Weights of a small GPT-style language model, trained from scratch on English Wikipedia: a variant of Muon for these matrices.
Each number is 200 + 40 x the weight over its row's rms, rounded and kept within 0 to 999. Layers, rows and columns count from 0. The size before them is the row's rms in percent of the matrix's.

# down: layer 5 MLP down (transposed), 640x160, rms 0.188, rows 594-615, columns 0-159
# up: layer 5 MLP up, 640x160, rms 0.189, rows 595-615, columns 0-159
down594,109,209,78,167,286,259,192,216,174,144,129,151,203,175,225,202,214,210,186,157,169,200,173,177,183,172,181,234,241,204,248,220,209,209,223,246,267,214,250,237,200,162,218,225,228,155,202,196,223,201,177,113,247,265,220,162,169,131,144,214,198,179,256,177,280,124,188,209,242,222,191,223,269,191,216,227,249,182,140,239,144,215,185,218,172,127,200,210,209,244,168,234,222,261,206,241,180,148,211,204,249,74,229,136,180,214,201,165,156,159,282,250,167,228,175,172,231,199,208,187,261,213,176,235,222,229,188,103,225,184,220,170,185,177,210,260,133,221,143,217,262,173,211,174,183,169,219,170,159,183,103,222,217,187,155,243,194,258,257,185,233
up595,094,165,209,216,145,195,200,163,213,194,238,144,184,242,148,203,197,193,170,237,154,179,210,296,283,176,244,214,140,173,145,221,220,168,105,256,232,177,140,164,227,200,198,153,187,206,194,225,166,230,182,247,232,148,217,198,196,236,193,181,188,204,176,195,257,198,255,240,231,139,259,188,213,200,236,173,196,182,249,203,225,170,219,189,161,182,217,203,192,168,178,259,151,251,181,161,283,207,216,226,326,294,196,209,234,235,165,207,188,178,197,265,153,157,142,222,123,247,249,192,306,229,189,194,159,165,172,191,218,146,163,230,217,113,266,232,218,130,231,210,198,255,188,143,194,212,159,165,149,308,157,268,163,229,196,172,191,193,226,157,191
down595,092,252,259,254,196,186,255,211,200,155,177,249,235,175,249,181,171,169,242,243,177,175,207,211,133,139,195,125,207,197,160,147,220,195,212,222,195,244,150,193,196,145,210,84,117,236,213,268,166,159,142,207,173,233,172,209,220,191,191,206,189,199,256,185,169,236,160,302,194,179,169,289,244,218,146,158,261,199,228,187,197,201,172,182,223,259,195,241,213,219,160,161,214,209,205,276,163,236,128,124,158,154,226,217,153,247,202,200,98,157,134,182,154,218,234,157,225,162,136,180,226,213,243,218,190,253,235,212,205,191,239,173,160,283,149,205,200,194,203,234,180,171,132,200,259,194,272,173,266,211,225,197,288,223,196,219,220,258,207,166,230
up596,094,220,155,264,131,233,167,216,183,165,200,218,162,280,249,242,158,118,162,238,199,192,160,130,213,137,218,269,224,242,167,151,240,224,227,224,205,181,200,171,237,219,218,194,280,186,221,166,211,202,273,219,181,181,287,242,217,203,229,212,170,278,189,177,206,107,194,245,210,193,240,199,226,172,208,159,212,214,205,242,252,180,194,130,116,246,193,200,174,199,211,219,231,178,186,268,136,231,179,138,176,234,261,223,173,176,161,188,197,263,197,160,202,109,278,142,227,165,201,165,202,165,211,205,192,252,226,201,120,225,216,95,80,202,165,185,222,185,250,190,158,191,180,191,212,187,168,204,239,217,266,259,195,241,244,140,259,177,179,231,178
down596,090,238,246,194,223,216,152,166,225,149,168,187,213,161,172,171,202,248,163,210,140,193,237,217,241,192,214,171,216,185,286,212,199,219,193,218,205,202,317,170,245,164,181,234,178,240,228,212,178,234,176,167,225,221,237,166,236,152,253,268,169,223,140,215,183,152,153,252,205,179,177,226,173,193,166,236,151,191,208,186,221,205,303,220,163,187,242,239,271,121,249,164,173,151,222,242,199,304,213,244,169,239,128,218,174,153,206,277,162,265,176,165,165,269,245,199,203,211,234,180,266,214,185,131,177,196,202,229,217,167,180,177,151,147,183,251,195,181,214,201,167,198,203,248,174,187,192,283,185,204,184,186,282,98,217,205,150,145,289,151,108
up597,109,169,233,220,143,209,197,188,233,94,188,176,176,127,189,267,299,240,168,148,195,122,203,195,159,204,215,199,174,159,278,248,160,264,225,193,213,225,200,196,196,197,214,249,246,230,220,156,196,177,205,214,70,152,215,229,239,194,202,187,179,213,190,275,241,207,293,215,264,209,120,234,227,201,334,242,256,223,207,232,192,157,189,144,230,175,190,226,218,239,228,137,211,215,192,200,225,174,189,167,201,315,203,235,238,210,206,236,229,174,189,180,182,242,196,202,224,225,181,268,203,159,214,161,236,217,206,203,253,256,206,206,169,208,187,183,232,135,219,227,227,212,96,249,266,256,197,252,214,148,189,145,209,207,228,267,215,176,189,182,214
down597,111,195,202,140,242,210,242,189,226,110,151,175,193,171,196,272,198,226,153,243,190,155,193,186,182,247,213,171,133,187,214,258,172,245,203,198,180,214,200,237,190,229,248,199,265,220,239,239,188,170,220,195,221,167,165,171,201,183,177,176,149,184,188,107,208,230,297,189,183,270,185,187,171,265,215,186,258,247,226,211,191,235,126,213,160,67,225,250,151,201,137,204,231,206,329,252,202,186,189,205,167,203,191,154,211,221,170,136,259,191,244,192,258,260,240,215,149,191,247,243,193,156,239,257,202,147,184,200,250,308,144,276,270,177,203,224,207,237,182,174,214,173,163,194,196,220,181,117,237,154,214,236,217,214,259,160,200,228,218,227,209
up598,111,238,231,192,164,211,217,193,225,161,202,216,180,239,179,249,191,156,229,204,196,194,203,182,282,199,133,201,237,259,273,190,149,236,259,121,200,136,230,258,253,262,185,204,214,183,212,277,201,38,181,218,178,191,181,181,217,158,179,262,219,230,287,167,204,243,235,163,209,205,185,262,214,186,260,171,214,236,267,209,231,190,192,215,129,177,234,239,225,176,276,82,209,199,276,234,141,171,263,222,178,251,222,180,211,169,150,168,205,165,166,209,239,216,132,188,211,211,169,219,225,178,211,227,150,251,200,191,136,250,148,208,267,182,156,192,199,233,222,189,181,204,210,280,156,172,238,245,205,247,215,196,228,159,198,270,215,152,264,213,192
down598,107,202,156,165,207,151,266,198,165,201,175,147,179,166,244,212,226,198,205,264,173,192,233,255,175,177,177,218,179,227,247,195,213,173,228,224,164,201,176,158,259,189,299,175,170,185,261,224,270,221,229,206,260,224,224,179,196,215,288,223,273,140,128,161,214,127,195,207,260,233,218,164,93,178,170,177,191,168,140,251,209,226,226,233,216,262,201,216,191,146,158,223,210,196,296,225,253,166,171,213,261,188,191,182,129,210,211,215,195,256,195,245,158,119,145,291,185,173,268,156,236,250,161,268,247,231,222,162,195,198,251,197,249,290,214,257,272,204,196,201,249,183,177,184,195,209,151,171,221,233,157,246,180,180,285,175,191,214,184,186,240
up599,107,141,180,157,191,290,250,188,137,210,200,219,194,261,185,192,212,217,133,185,111,190,173,161,207,225,150,194,149,225,179,202,180,229,244,200,193,141,147,158,210,149,196,145,128,225,243,310,215,185,229,196,230,230,138,123,243,194,223,205,213,243,172,237,202,170,201,272,240,228,252,213,176,222,215,198,218,114,267,188,137,199,256,174,210,163,256,201,249,230,233,185,174,240,175,216,151,253,213,177,167,176,172,227,200,257,249,231,197,189,190,269,234,297,192,126,188,204,208,174,233,173,244,164,261,202,110,211,225,145,171,138,219,229,190,219,197,227,245,174,197,256,232,184,215,198,237,218,278,144,174,314,233,207,193,174,188,161,153,155,247
down599,109,246,280,210,227,138,202,164,243,108,122,205,207,239,267,221,225,227,187,210,187,173,224,175,130,191,120,252,219,289,238,194,187,202,199,107,226,172,193,252,159,222,241,151,152,158,137,142,206,191,276,244,203,247,207,279,249,203,153,248,191,189,194,180,160,177,202,180,188,211,175,160,179,230,258,165,154,253,232,211,249,138,232,198,206,216,239,224,175,247,200,246,224,210,160,142,189,128,156,217,209,186,187,254,212,165,176,200,161,218,208,242,198,144,148,208,275,247,187,163,312,189,158,225,192,186,232,167,181,151,176,167,147,209,173,188,273,188,175,167,181,191,178,116,244,176,179,170,277,249,204,220,184,191,137,148,155,163,257,185,211
up600,097,203,182,229,189,224,140,183,193,184,166,147,174,189,131,211,106,179,219,187,112,324,225,162,176,214,230,223,182,157,216,125,253,275,160,219,232,199,211,203,169,184,262,193,212,248,235,132,153,171,209,149,177,202,177,177,201,165,254,224,242,183,230,221,249,212,262,201,233,186,218,189,233,212,222,155,171,260,193,251,218,173,252,192,226,160,136,213,137,149,138,241,126,216,212,128,195,154,204,225,180,168,194,236,276,153,149,151,251,165,222,177,179,206,247,188,168,178,211,179,142,172,199,195,199,136,196,279,219,176,247,132,161,210,226,178,240,259,229,176,151,155,133,231,223,226,188,181,191,205,186,221,255,198,186,224,320,273,238,134,181
down600,092,119,148,236,230,283,212,137,219,230,194,207,246,99,180,177,194,204,183,215,205,219,156,151,213,183,159,167,178,231,199,138,195,194,182,245,134,178,172,192,197,218,131,213,223,190,151,200,192,198,215,150,238,211,233,184,149,114,184,228,228,260,251,232,231,170,188,184,212,109,180,173,259,138,206,268,247,166,173,198,154,219,175,178,231,199,179,224,129,146,158,172,137,182,271,126,186,180,256,266,198,259,168,238,245,190,219,219,240,193,229,149,142,229,137,215,265,177,161,183,235,97,222,173,223,216,177,134,225,210,231,232,273,255,186,188,131,236,159,219,149,212,226,261,141,154,236,246,191,249,173,206,172,202,242,174,208,133,215,227,157
up601,104,257,237,199,180,184,229,284,208,229,259,119,176,161,201,166,244,154,185,255,217,178,225,207,144,230,199,168,171,195,173,211,181,208,184,135,138,150,191,208,152,212,186,241,211,199,189,170,191,200,147,135,243,217,310,133,171,132,264,197,224,151,179,221,201,209,269,262,191,170,83,214,229,226,172,149,230,118,110,219,212,168,150,251,243,177,227,207,163,267,178,210,213,240,173,167,165,193,186,232,211,182,200,249,205,205,231,113,223,268,251,200,212,175,174,142,240,165,302,176,152,121,224,213,185,206,229,246,238,175,194,247,252,229,214,141,196,178,163,219,173,164,170,212,184,222,152,213,144,203,109,142,172,144,183,205,213,199,177,179,200
down601,109,128,165,175,195,178,224,226,242,162,181,176,162,230,213,254,187,207,292,221,253,195,151,251,182,152,205,188,222,177,191,207,218,186,249,151,135,260,120,209,199,287,288,202,176,262,209,165,172,239,194,213,216,238,182,273,195,175,187,185,142,181,180,177,243,239,199,145,146,243,168,235,229,243,204,140,247,167,187,206,218,188,216,205,288,195,235,217,185,206,224,205,112,132,219,214,248,197,134,229,220,177,181,299,212,203,192,232,205,184,118,227,175,253,169,178,160,183,232,251,168,214,100,245,232,215,213,208,159,68,218,243,180,196,254,180,230,203,192,164,219,272,219,228,102,213,220,229,157,151,145,236,207,217,218,182,160,262,219,207,187
up602,105,185,143,229,135,274,178,161,173,190,168,186,260,173,184,215,213,169,188,228,167,210,257,158,189,274,210,132,203,249,236,254,201,143,245,121,273,138,158,241,210,148,247,175,224,244,154,204,238,200,234,244,257,216,214,209,141,280,196,213,178,172,247,257,177,149,159,173,329,228,280,216,281,289,209,180,216,204,174,191,256,171,273,203,245,191,149,204,152,239,212,217,173,212,193,176,267,231,185,211,245,173,184,229,173,181,181,262,257,250,254,255,168,129,214,232,151,211,232,230,199,178,199,207,185,229,175,254,231,240,254,202,248,219,176,201,186,180,145,312,228,158,251,217,192,187,230,180,162,190,173,218,214,234,164,206,175,195,215,177,226
down602,112,231,108,194,110,163,194,248,278,246,260,222,240,248,192,263,220,153,247,281,206,186,151,177,176,191,104,210,171,254,236,126,226,227,232,238,152,261,142,187,254,168,207,224,175,175,196,136,185,181,148,233,268,194,259,218,214,207,156,223,253,225,207,278,160,186,261,197,219,205,196,209,175,155,168,171,165,183,236,216,132,203,174,250,219,120,225,214,237,235,199,166,213,138,256,275,203,190,210,177,256,200,207,155,225,207,197,208,200,187,278,196,164,200,193,221,144,171,247,235,178,276,206,201,163,235,187,192,269,261,138,184,129,208,272,191,118,195,178,191,234,192,222,176,238,187,145,263,211,201,205,174,202,141,166,146,171,243,205,173,171
up603,109,189,194,198,282,182,239,245,257,209,237,196,174,286,222,230,119,159,203,200,238,197,171,149,169,180,208,231,213,145,166,248,195,157,205,278,212,212,310,217,242,190,266,184,206,197,159,171,231,183,205,198,268,191,203,231,231,224,265,216,164,231,162,231,234,169,213,189,184,211,210,277,230,195,212,230,185,240,180,267,196,203,214,181,228,187,215,156,256,183,167,206,253,200,104,174,224,252,265,187,220,204,202,273,222,178,184,213,148,146,211,178,214,198,209,217,132,228,172,213,279,197,128,223,240,196,182,193,163,271,164,124,118,162,240,180,313,191,161,137,276,231,234,197,217,232,255,178,214,190,227,184,208,219,313,229,164,154,248,142,155
down603,101,211,189,149,167,238,255,195,214,223,240,188,148,94,240,134,258,176,184,170,213,203,259,179,157,195,148,204,194,223,269,156,203,219,178,182,224,191,179,209,213,239,290,164,262,177,248,257,280,170,208,186,224,208,248,156,173,217,164,161,249,214,132,187,118,204,205,133,222,276,217,145,214,171,120,204,223,200,201,135,182,242,266,242,244,206,111,191,139,275,191,208,235,184,198,153,183,240,218,206,208,237,260,143,175,237,230,213,243,173,200,216,209,209,183,152,185,187,171,191,210,184,260,225,208,175,148,238,257,239,262,204,276,217,199,249,206,209,191,237,167,176,244,205,222,191,132,177,233,219,289,240,172,250,174,190,139,288,157,149,262
up604,092,178,180,160,269,243,207,151,109,243,150,160,192,203,203,154,196,209,224,183,161,219,235,191,124,238,173,218,265,116,166,159,165,236,212,217,224,165,184,149,250,177,233,271,198,225,128,207,244,164,199,184,181,162,125,202,212,223,144,166,163,295,185,196,161,177,288,239,302,179,243,160,206,227,256,197,203,213,209,213,223,188,204,199,160,165,194,245,237,235,252,250,182,183,249,241,135,207,193,220,187,213,229,202,240,95,147,235,142,173,218,202,195,174,264,135,201,195,145,166,181,169,184,130,200,215,249,170,226,253,202,158,232,163,203,169,113,203,254,156,133,194,161,175,248,276,261,222,168,226,170,231,210,202,129,188,265,179,184,221,203
down604,092,214,165,260,189,163,202,154,129,146,204,174,255,188,178,216,118,205,191,184,119,156,227,223,241,158,247,176,289,235,191,177,224,133,218,251,137,256,226,162,280,146,242,253,120,251,217,157,181,209,252,223,227,229,205,250,180,218,167,142,182,287,201,214,141,214,179,217,164,166,183,190,202,229,197,257,199,239,106,219,249,207,282,160,219,220,228,224,168,191,233,234,164,178,223,167,185,222,168,221,252,174,177,169,220,187,170,173,264,183,168,151,186,177,111,284,207,233,282,170,184,223,144,226,204,166,215,230,227,198,185,183,185,138,184,153,260,127,241,243,155,159,287,176,198,241,133,220,209,176,177,186,169,205,234,191,163,230,222,253,169
up605,110,216,240,152,195,148,164,190,201,189,192,144,281,205,189,190,230,229,141,247,248,185,236,268,227,232,161,213,185,205,116,224,173,201,224,128,166,228,207,168,256,129,206,294,173,234,220,200,267,95,196,294,143,201,167,221,198,174,183,151,232,230,189,179,230,196,195,233,213,205,244,218,144,204,225,199,208,193,161,224,219,199,183,199,165,258,205,195,307,180,266,147,293,266,185,185,227,195,222,158,210,101,172,229,252,220,210,217,235,249,228,183,232,205,211,160,195,209,255,186,177,245,180,225,172,213,173,188,199,193,222,176,161,181,161,190,166,172,139,253,170,188,233,287,176,251,172,146,128,247,139,164,219,295,257,258,267,195,222,174,176
down605,115,230,226,268,110,230,229,162,145,193,177,198,214,207,258,253,160,196,193,229,199,231,220,130,65,224,172,199,168,175,187,218,234,168,220,176,191,304,192,129,214,171,244,137,242,196,202,165,207,198,180,158,146,199,141,272,207,221,207,198,237,124,216,189,134,266,199,233,223,214,276,184,150,224,254,171,234,171,244,225,217,154,170,318,141,184,203,221,245,144,165,177,233,210,185,211,263,176,197,247,210,195,234,220,239,186,185,141,191,225,232,143,229,189,216,190,152,242,228,206,195,196,227,205,165,168,209,231,187,157,259,216,117,275,209,171,212,194,168,206,189,235,200,176,253,239,206,132,246,279,141,196,153,215,154,197,194,134,255,186,130
up606,095,191,181,184,212,165,230,252,166,192,176,198,259,245,203,191,212,163,196,239,223,206,192,238,164,218,199,163,235,208,200,158,158,200,198,211,199,181,250,174,191,257,166,219,168,196,248,185,214,209,208,231,246,227,204,110,201,188,231,148,179,212,196,191,174,199,266,164,181,199,191,266,234,169,227,264,190,226,254,215,189,188,239,200,221,212,227,151,161,163,84,253,168,198,213,295,197,155,205,249,151,167,232,170,172,188,196,81,245,197,158,85,202,128,232,224,237,219,162,272,170,224,242,206,302,107,230,250,230,244,244,246,214,158,247,110,199,186,226,274,142,178,181,226,186,221,154,191,185,160,187,212,302,129,182,251,172,194,265,225,159
down606,098,195,166,194,192,140,220,179,203,243,166,137,206,243,158,227,261,230,201,179,182,232,199,170,208,221,214,171,205,146,213,152,191,201,192,178,269,170,236,276,202,246,180,191,223,204,223,211,214,189,132,263,89,181,153,192,194,167,152,188,218,210,293,168,173,186,264,227,217,138,175,171,165,210,171,197,177,199,273,228,208,152,142,207,112,189,118,231,269,234,131,190,212,173,148,233,209,200,243,152,147,91,229,248,197,116,196,259,214,183,161,211,202,133,174,174,257,225,192,228,200,260,224,250,217,212,211,259,180,207,188,134,220,214,216,232,166,190,143,250,204,189,197,242,184,297,239,182,274,267,210,163,170,157,137,221,295,207,219,218,238
up607,098,198,166,229,115,175,216,131,171,263,239,266,198,206,224,144,191,211,237,183,174,213,239,218,174,192,172,133,158,150,196,194,176,173,193,213,219,333,162,169,200,227,179,192,177,232,217,203,288,176,257,249,223,304,193,206,169,186,199,198,131,147,223,147,247,272,188,208,247,158,191,183,207,153,225,137,101,177,140,213,237,187,230,188,268,197,258,195,158,149,173,234,255,232,168,166,276,182,206,192,210,255,177,176,138,182,188,234,132,198,177,163,198,198,254,254,209,163,209,216,245,119,245,153,223,160,187,196,154,233,244,222,206,201,271,192,241,207,213,229,230,228,195,224,254,202,255,156,240,156,185,184,263,121,268,233,214,204,262,191,223
down607,112,205,172,157,196,199,264,188,190,265,231,295,169,258,217,186,227,203,172,216,170,209,193,208,221,169,126,281,167,190,179,122,219,166,143,165,224,149,198,239,206,84,142,230,212,186,154,188,208,207,233,210,227,238,251,114,208,197,185,225,176,231,177,155,240,172,189,174,209,245,172,181,159,256,257,153,195,206,163,116,124,179,222,252,237,282,148,225,202,188,179,227,177,246,162,223,276,186,114,220,154,239,196,240,204,239,197,202,282,181,289,185,262,267,157,171,98,213,183,189,227,215,178,234,207,140,251,189,206,183,206,195,229,240,158,221,219,232,214,184,194,220,243,211,219,202,157,218,168,185,193,208,77,233,253,201,210,189,227,237,149
up608,108,214,178,198,284,209,257,160,126,172,181,257,154,184,240,235,182,249,181,226,218,193,143,204,183,221,175,178,160,165,236,195,226,242,223,172,236,246,170,169,214,207,207,256,176,181,191,237,267,195,247,254,188,243,263,194,260,257,239,146,168,222,227,207,150,187,177,188,166,214,240,239,186,201,197,164,150,146,247,207,183,214,200,203,224,177,234,132,139,207,142,201,226,189,131,190,140,262,195,246,181,182,147,186,299,218,252,164,194,175,216,310,233,180,186,199,163,150,213,142,170,234,161,187,164,220,148,293,312,161,176,206,165,214,194,207,236,158,269,211,164,218,159,170,260,165,234,197,155,243,214,193,112,202,167,159,255,147,110,151,247
down608,102,219,288,214,232,188,208,198,219,157,202,246,175,217,266,227,236,182,133,153,231,263,274,203,193,180,194,284,238,157,254,240,233,143,212,132,226,214,185,167,203,165,234,234,220,231,168,242,263,227,220,198,188,240,233,128,201,132,266,212,234,224,212,187,228,217,137,203,254,250,226,168,202,181,211,173,195,164,194,195,200,220,338,200,187,126,152,182,118,195,255,211,295,196,147,188,270,195,221,143,148,239,215,161,180,185,246,268,117,162,174,259,197,192,165,219,175,214,154,238,190,214,198,172,124,124,178,200,159,225,236,187,156,224,203,236,225,131,252,178,212,166,167,226,180,212,149,163,178,189,185,214,219,119,223,158,187,233,136,183,170
up609,087,231,210,258,206,154,241,201,264,189,265,201,232,234,240,130,244,155,166,167,286,225,150,107,203,232,164,238,173,215,241,200,188,229,255,156,179,175,215,162,241,196,190,181,201,207,195,262,224,272,201,259,205,199,171,239,204,138,275,153,189,171,165,152,167,212,216,192,193,213,193,257,198,253,166,164,187,191,126,289,215,166,236,132,171,186,240,226,202,185,194,156,208,129,201,205,187,203,244,202,218,166,204,228,137,156,209,153,244,96,238,176,225,203,221,219,170,243,286,166,228,155,281,230,166,162,127,201,110,254,232,160,223,234,183,194,218,141,177,213,276,134,309,237,201,198,251,248,217,167,179,189,235,206,157,160,203,194,194,184,173
down609,096,217,193,171,247,167,208,202,216,194,164,158,208,286,172,176,196,172,181,233,196,129,234,235,134,216,178,172,253,229,225,218,120,174,207,180,199,207,227,260,230,211,188,219,172,223,202,213,223,180,244,221,133,134,145,233,199,182,116,196,144,141,93,243,161,206,305,217,155,255,198,236,229,243,214,219,193,215,195,194,206,149,196,216,228,185,237,251,128,207,197,256,201,220,137,216,245,96,222,188,275,221,233,194,171,281,177,179,210,231,206,133,200,170,179,167,205,223,224,206,166,276,194,220,233,166,252,230,247,232,279,181,239,204,289,206,121,217,241,178,174,217,183,195,143,151,283,155,201,149,227,197,225,223,236,188,214,298,252,234,244
up610,103,172,223,197,167,258,244,211,180,210,198,169,78,294,176,206,202,128,215,261,166,161,218,177,221,237,209,123,209,230,184,118,154,272,201,221,194,228,235,200,157,238,193,175,217,240,173,174,111,193,159,173,254,172,290,179,213,198,202,171,153,220,118,170,111,182,169,274,154,191,192,226,161,284,270,213,223,251,196,164,189,207,162,234,171,169,259,194,195,209,105,267,199,202,142,254,184,176,165,103,225,201,247,200,230,221,228,206,156,234,163,234,238,183,241,190,179,172,167,217,228,210,122,213,250,228,217,149,183,220,190,191,206,221,221,196,199,224,174,192,181,274,166,122,193,231,232,216,169,239,206,116,221,260,235,217,227,192,242,158,191
down610,097,181,200,209,176,167,138,192,237,249,247,198,225,169,194,217,347,234,204,164,176,252,223,140,155,264,229,106,246,225,267,216,199,168,241,236,140,138,177,156,173,227,179,176,229,150,157,208,146,207,201,230,191,161,126,232,207,196,171,311,208,131,219,248,179,231,174,178,278,253,209,249,234,219,188,215,188,128,168,198,209,171,230,246,157,265,163,111,188,231,211,231,165,233,166,222,210,177,185,269,168,176,156,179,211,220,231,251,205,183,232,204,185,226,157,234,208,187,179,158,193,286,200,256,205,159,190,231,212,158,189,227,227,267,266,180,200,263,208,232,187,172,267,176,233,178,258,162,190,170,175,236,158,188,265,147,242,278,192,229,192
up611,090,238,239,184,215,198,231,206,244,120,229,127,204,145,253,193,199,217,201,220,200,208,278,260,156,259,167,173,221,249,181,163,214,242,146,166,246,158,207,217,227,205,154,211,188,251,164,227,206,198,176,248,199,304,172,218,201,279,189,193,169,182,143,263,227,217,173,203,243,149,194,235,169,226,191,172,171,202,167,209,180,300,156,121,233,181,178,230,183,196,149,169,175,182,245,257,204,214,203,177,263,202,200,238,124,170,194,230,225,205,207,203,172,215,181,172,194,167,206,171,170,106,142,226,238,239,184,249,180,260,205,249,130,261,109,196,248,240,173,230,238,168,141,163,268,147,168,234,182,185,204,164,280,168,226,192,242,178,89,281,253
down611,094,148,213,278,117,201,163,166,255,221,206,214,287,221,176,251,167,220,180,156,193,266,191,199,116,189,240,137,271,277,179,234,237,204,203,164,123,195,208,232,248,139,201,190,243,213,200,165,153,145,218,164,245,158,255,209,196,144,233,257,249,255,209,252,265,174,217,194,183,242,201,176,246,243,192,201,243,190,197,150,273,169,188,176,215,227,152,191,194,176,209,262,167,227,221,247,197,193,204,160,231,200,241,256,195,229,233,160,159,194,196,239,259,136,142,182,168,229,192,243,175,286,200,255,195,84,227,162,168,252,231,196,185,192,176,201,180,168,280,181,158,258,210,162,198,166,243,225,261,271,188,177,259,161,224,226,171,132,259,192,194
up612,080,212,258,214,198,215,194,226,205,270,196,145,127,211,189,132,205,257,184,146,160,242,166,107,212,214,248,217,180,187,230,164,232,150,216,118,112,164,260,217,269,209,239,180,141,173,124,178,197,210,237,239,220,178,170,172,236,228,166,152,174,202,238,239,197,207,177,243,214,208,238,197,222,196,217,235,231,218,176,192,203,207,227,248,191,231,200,226,269,155,221,100,220,169,210,187,251,172,212,226,213,203,178,210,170,233,139,203,148,222,238,236,109,275,172,178,254,212,194,221,265,221,205,162,228,141,186,214,175,242,184,160,270,204,219,204,214,284,127,199,202,123,262,205,195,289,156,249,159,147,193,207,278,206,157,184,171,187,325,189,232
down612,081,135,94,186,275,210,246,180,180,143,236,255,174,171,195,225,304,228,103,229,183,149,212,214,197,244,229,198,233,229,248,224,177,177,212,228,337,202,217,147,137,211,174,216,173,153,233,231,156,208,154,215,220,223,210,230,120,251,201,216,180,181,220,185,223,225,268,269,238,206,225,226,202,180,197,193,183,215,217,196,202,207,235,204,268,215,194,206,201,215,195,169,155,160,213,244,226,221,262,174,219,189,201,171,241,201,216,196,268,111,260,195,241,181,183,167,201,131,216,228,129,235,163,120,201,192,169,230,263,283,176,238,204,174,208,197,204,254,197,154,159,230,184,199,237,122,252,197,229,231,119,229,240,199,150,184,167,103,135,227,203
up613,086,252,213,141,141,202,154,195,199,193,177,141,185,157,174,159,167,232,222,216,202,192,199,301,173,130,181,193,166,193,234,189,163,226,222,208,200,242,220,145,185,244,180,219,173,204,208,154,202,255,177,191,235,203,128,262,208,204,238,181,260,262,184,199,321,251,143,117,206,192,167,178,224,213,187,157,211,312,237,197,169,128,157,227,238,195,168,238,257,177,237,219,215,137,188,196,170,252,209,153,213,190,184,250,141,210,237,171,231,211,217,222,184,168,171,259,305,266,223,238,155,184,223,196,182,145,181,195,192,157,149,121,270,209,215,160,233,217,215,187,218,311,200,159,209,164,256,248,219,168,239,193,272,246,163,262,204,252,247,198,162
down613,081,293,216,206,247,175,169,117,161,172,175,154,146,162,264,180,203,215,195,147,214,233,196,187,215,142,194,161,171,144,254,170,159,173,206,210,232,266,177,217,235,200,169,241,125,130,202,189,153,161,204,250,173,199,206,192,142,174,191,228,173,190,201,268,226,190,247,213,180,137,161,288,216,206,203,266,173,183,204,230,97,200,162,182,247,221,210,187,170,174,223,144,151,209,179,201,132,237,231,171,127,167,257,248,185,143,179,241,169,273,251,150,186,265,288,157,296,265,224,183,206,179,202,168,267,212,211,205,236,221,202,183,218,160,198,208,213,263,173,232,268,165,211,173,261,277,283,168,224,203,161,189,229,174,241,194,253,202,192,138,174
up614,106,189,181,184,130,243,296,220,204,261,202,199,195,173,155,107,195,171,230,169,245,204,242,283,320,119,174,167,170,103,162,208,207,224,229,190,219,222,149,188,186,195,254,222,201,260,132,218,187,203,170,176,222,198,201,203,187,239,192,258,220,126,201,214,163,183,155,250,142,224,157,185,162,258,218,156,152,247,201,174,180,225,208,175,194,269,174,186,151,196,203,234,243,186,170,180,197,214,233,159,102,168,211,183,197,219,214,162,163,267,175,247,212,280,193,203,305,233,207,274,187,181,187,175,165,213,200,231,175,222,220,116,234,209,216,285,196,184,253,142,212,240,131,196,230,181,198,236,193,177,159,127,225,137,204,235,161,218,217,131,219
down614,114,156,171,154,94,171,261,195,186,237,129,251,151,214,132,216,219,211,178,203,167,153,218,212,218,271,205,225,226,221,244,237,269,183,179,279,174,120,227,206,161,235,182,238,181,239,216,197,183,184,209,212,246,252,245,184,253,251,124,178,177,157,214,150,237,112,260,242,141,156,187,218,260,219,247,205,200,193,187,113,185,203,184,215,209,174,217,197,188,221,197,221,205,182,111,294,184,245,224,231,267,199,155,201,153,190,235,228,288,252,150,231,218,220,168,217,226,228,206,199,175,220,237,222,195,195,168,338,220,252,196,216,274,197,219,217,207,272,266,192,155,180,211,169,195,240,237,213,207,237,225,210,181,116,212,213,212,132,189,253,197
up615,092,215,192,176,246,176,142,185,210,119,196,243,165,153,211,228,190,189,197,170,268,218,204,234,225,241,179,291,111,295,225,187,249,213,201,187,172,240,185,193,273,144,159,205,248,209,224,241,199,122,234,144,196,239,201,142,270,105,218,260,226,203,190,165,201,167,185,276,241,144,196,276,183,179,233,174,204,162,152,237,176,161,247,176,225,178,131,181,197,178,257,246,169,176,270,233,173,239,242,167,226,210,213,232,198,242,246,191,156,155,159,141,225,195,251,180,244,191,279,157,226,229,246,261,150,227,210,169,162,213,262,244,205,234,124,205,211,224,170,271,161,156,251,232,150,228,163,228,223,174,194,223,99,233,200,196,231,233,206,199,178
down615,095,138,157,159,220,163,177,225,202,206,248,216,236,158,193,207,237,249,211,230,193,220,191,250,186,171,160,202,234,239,209,155,202,313,228,229,210,210,203,212,178,193,224,222,172,183,225,202,179,222,160,145,206,193,180,124,212,157,210,255,161,204,229,247,164,210,221,235,179,205,247,162,200,152,196,253,150,267,175,167,169,184,149,139,222,285,151,163,190,278,265,174,146,210,238,208,221,170,188,171,204,226,172,72,207,174,204,232,221,224,300,189,202,165,167,185,148,166,161,166,194,171,211,187,110,162,220,157,235,184,190,175,123,104,198,151,154,182,232,189,255,236,160,158,179,117,115,209,179,179,279,128,260,215,205,205,205,255,196,270,268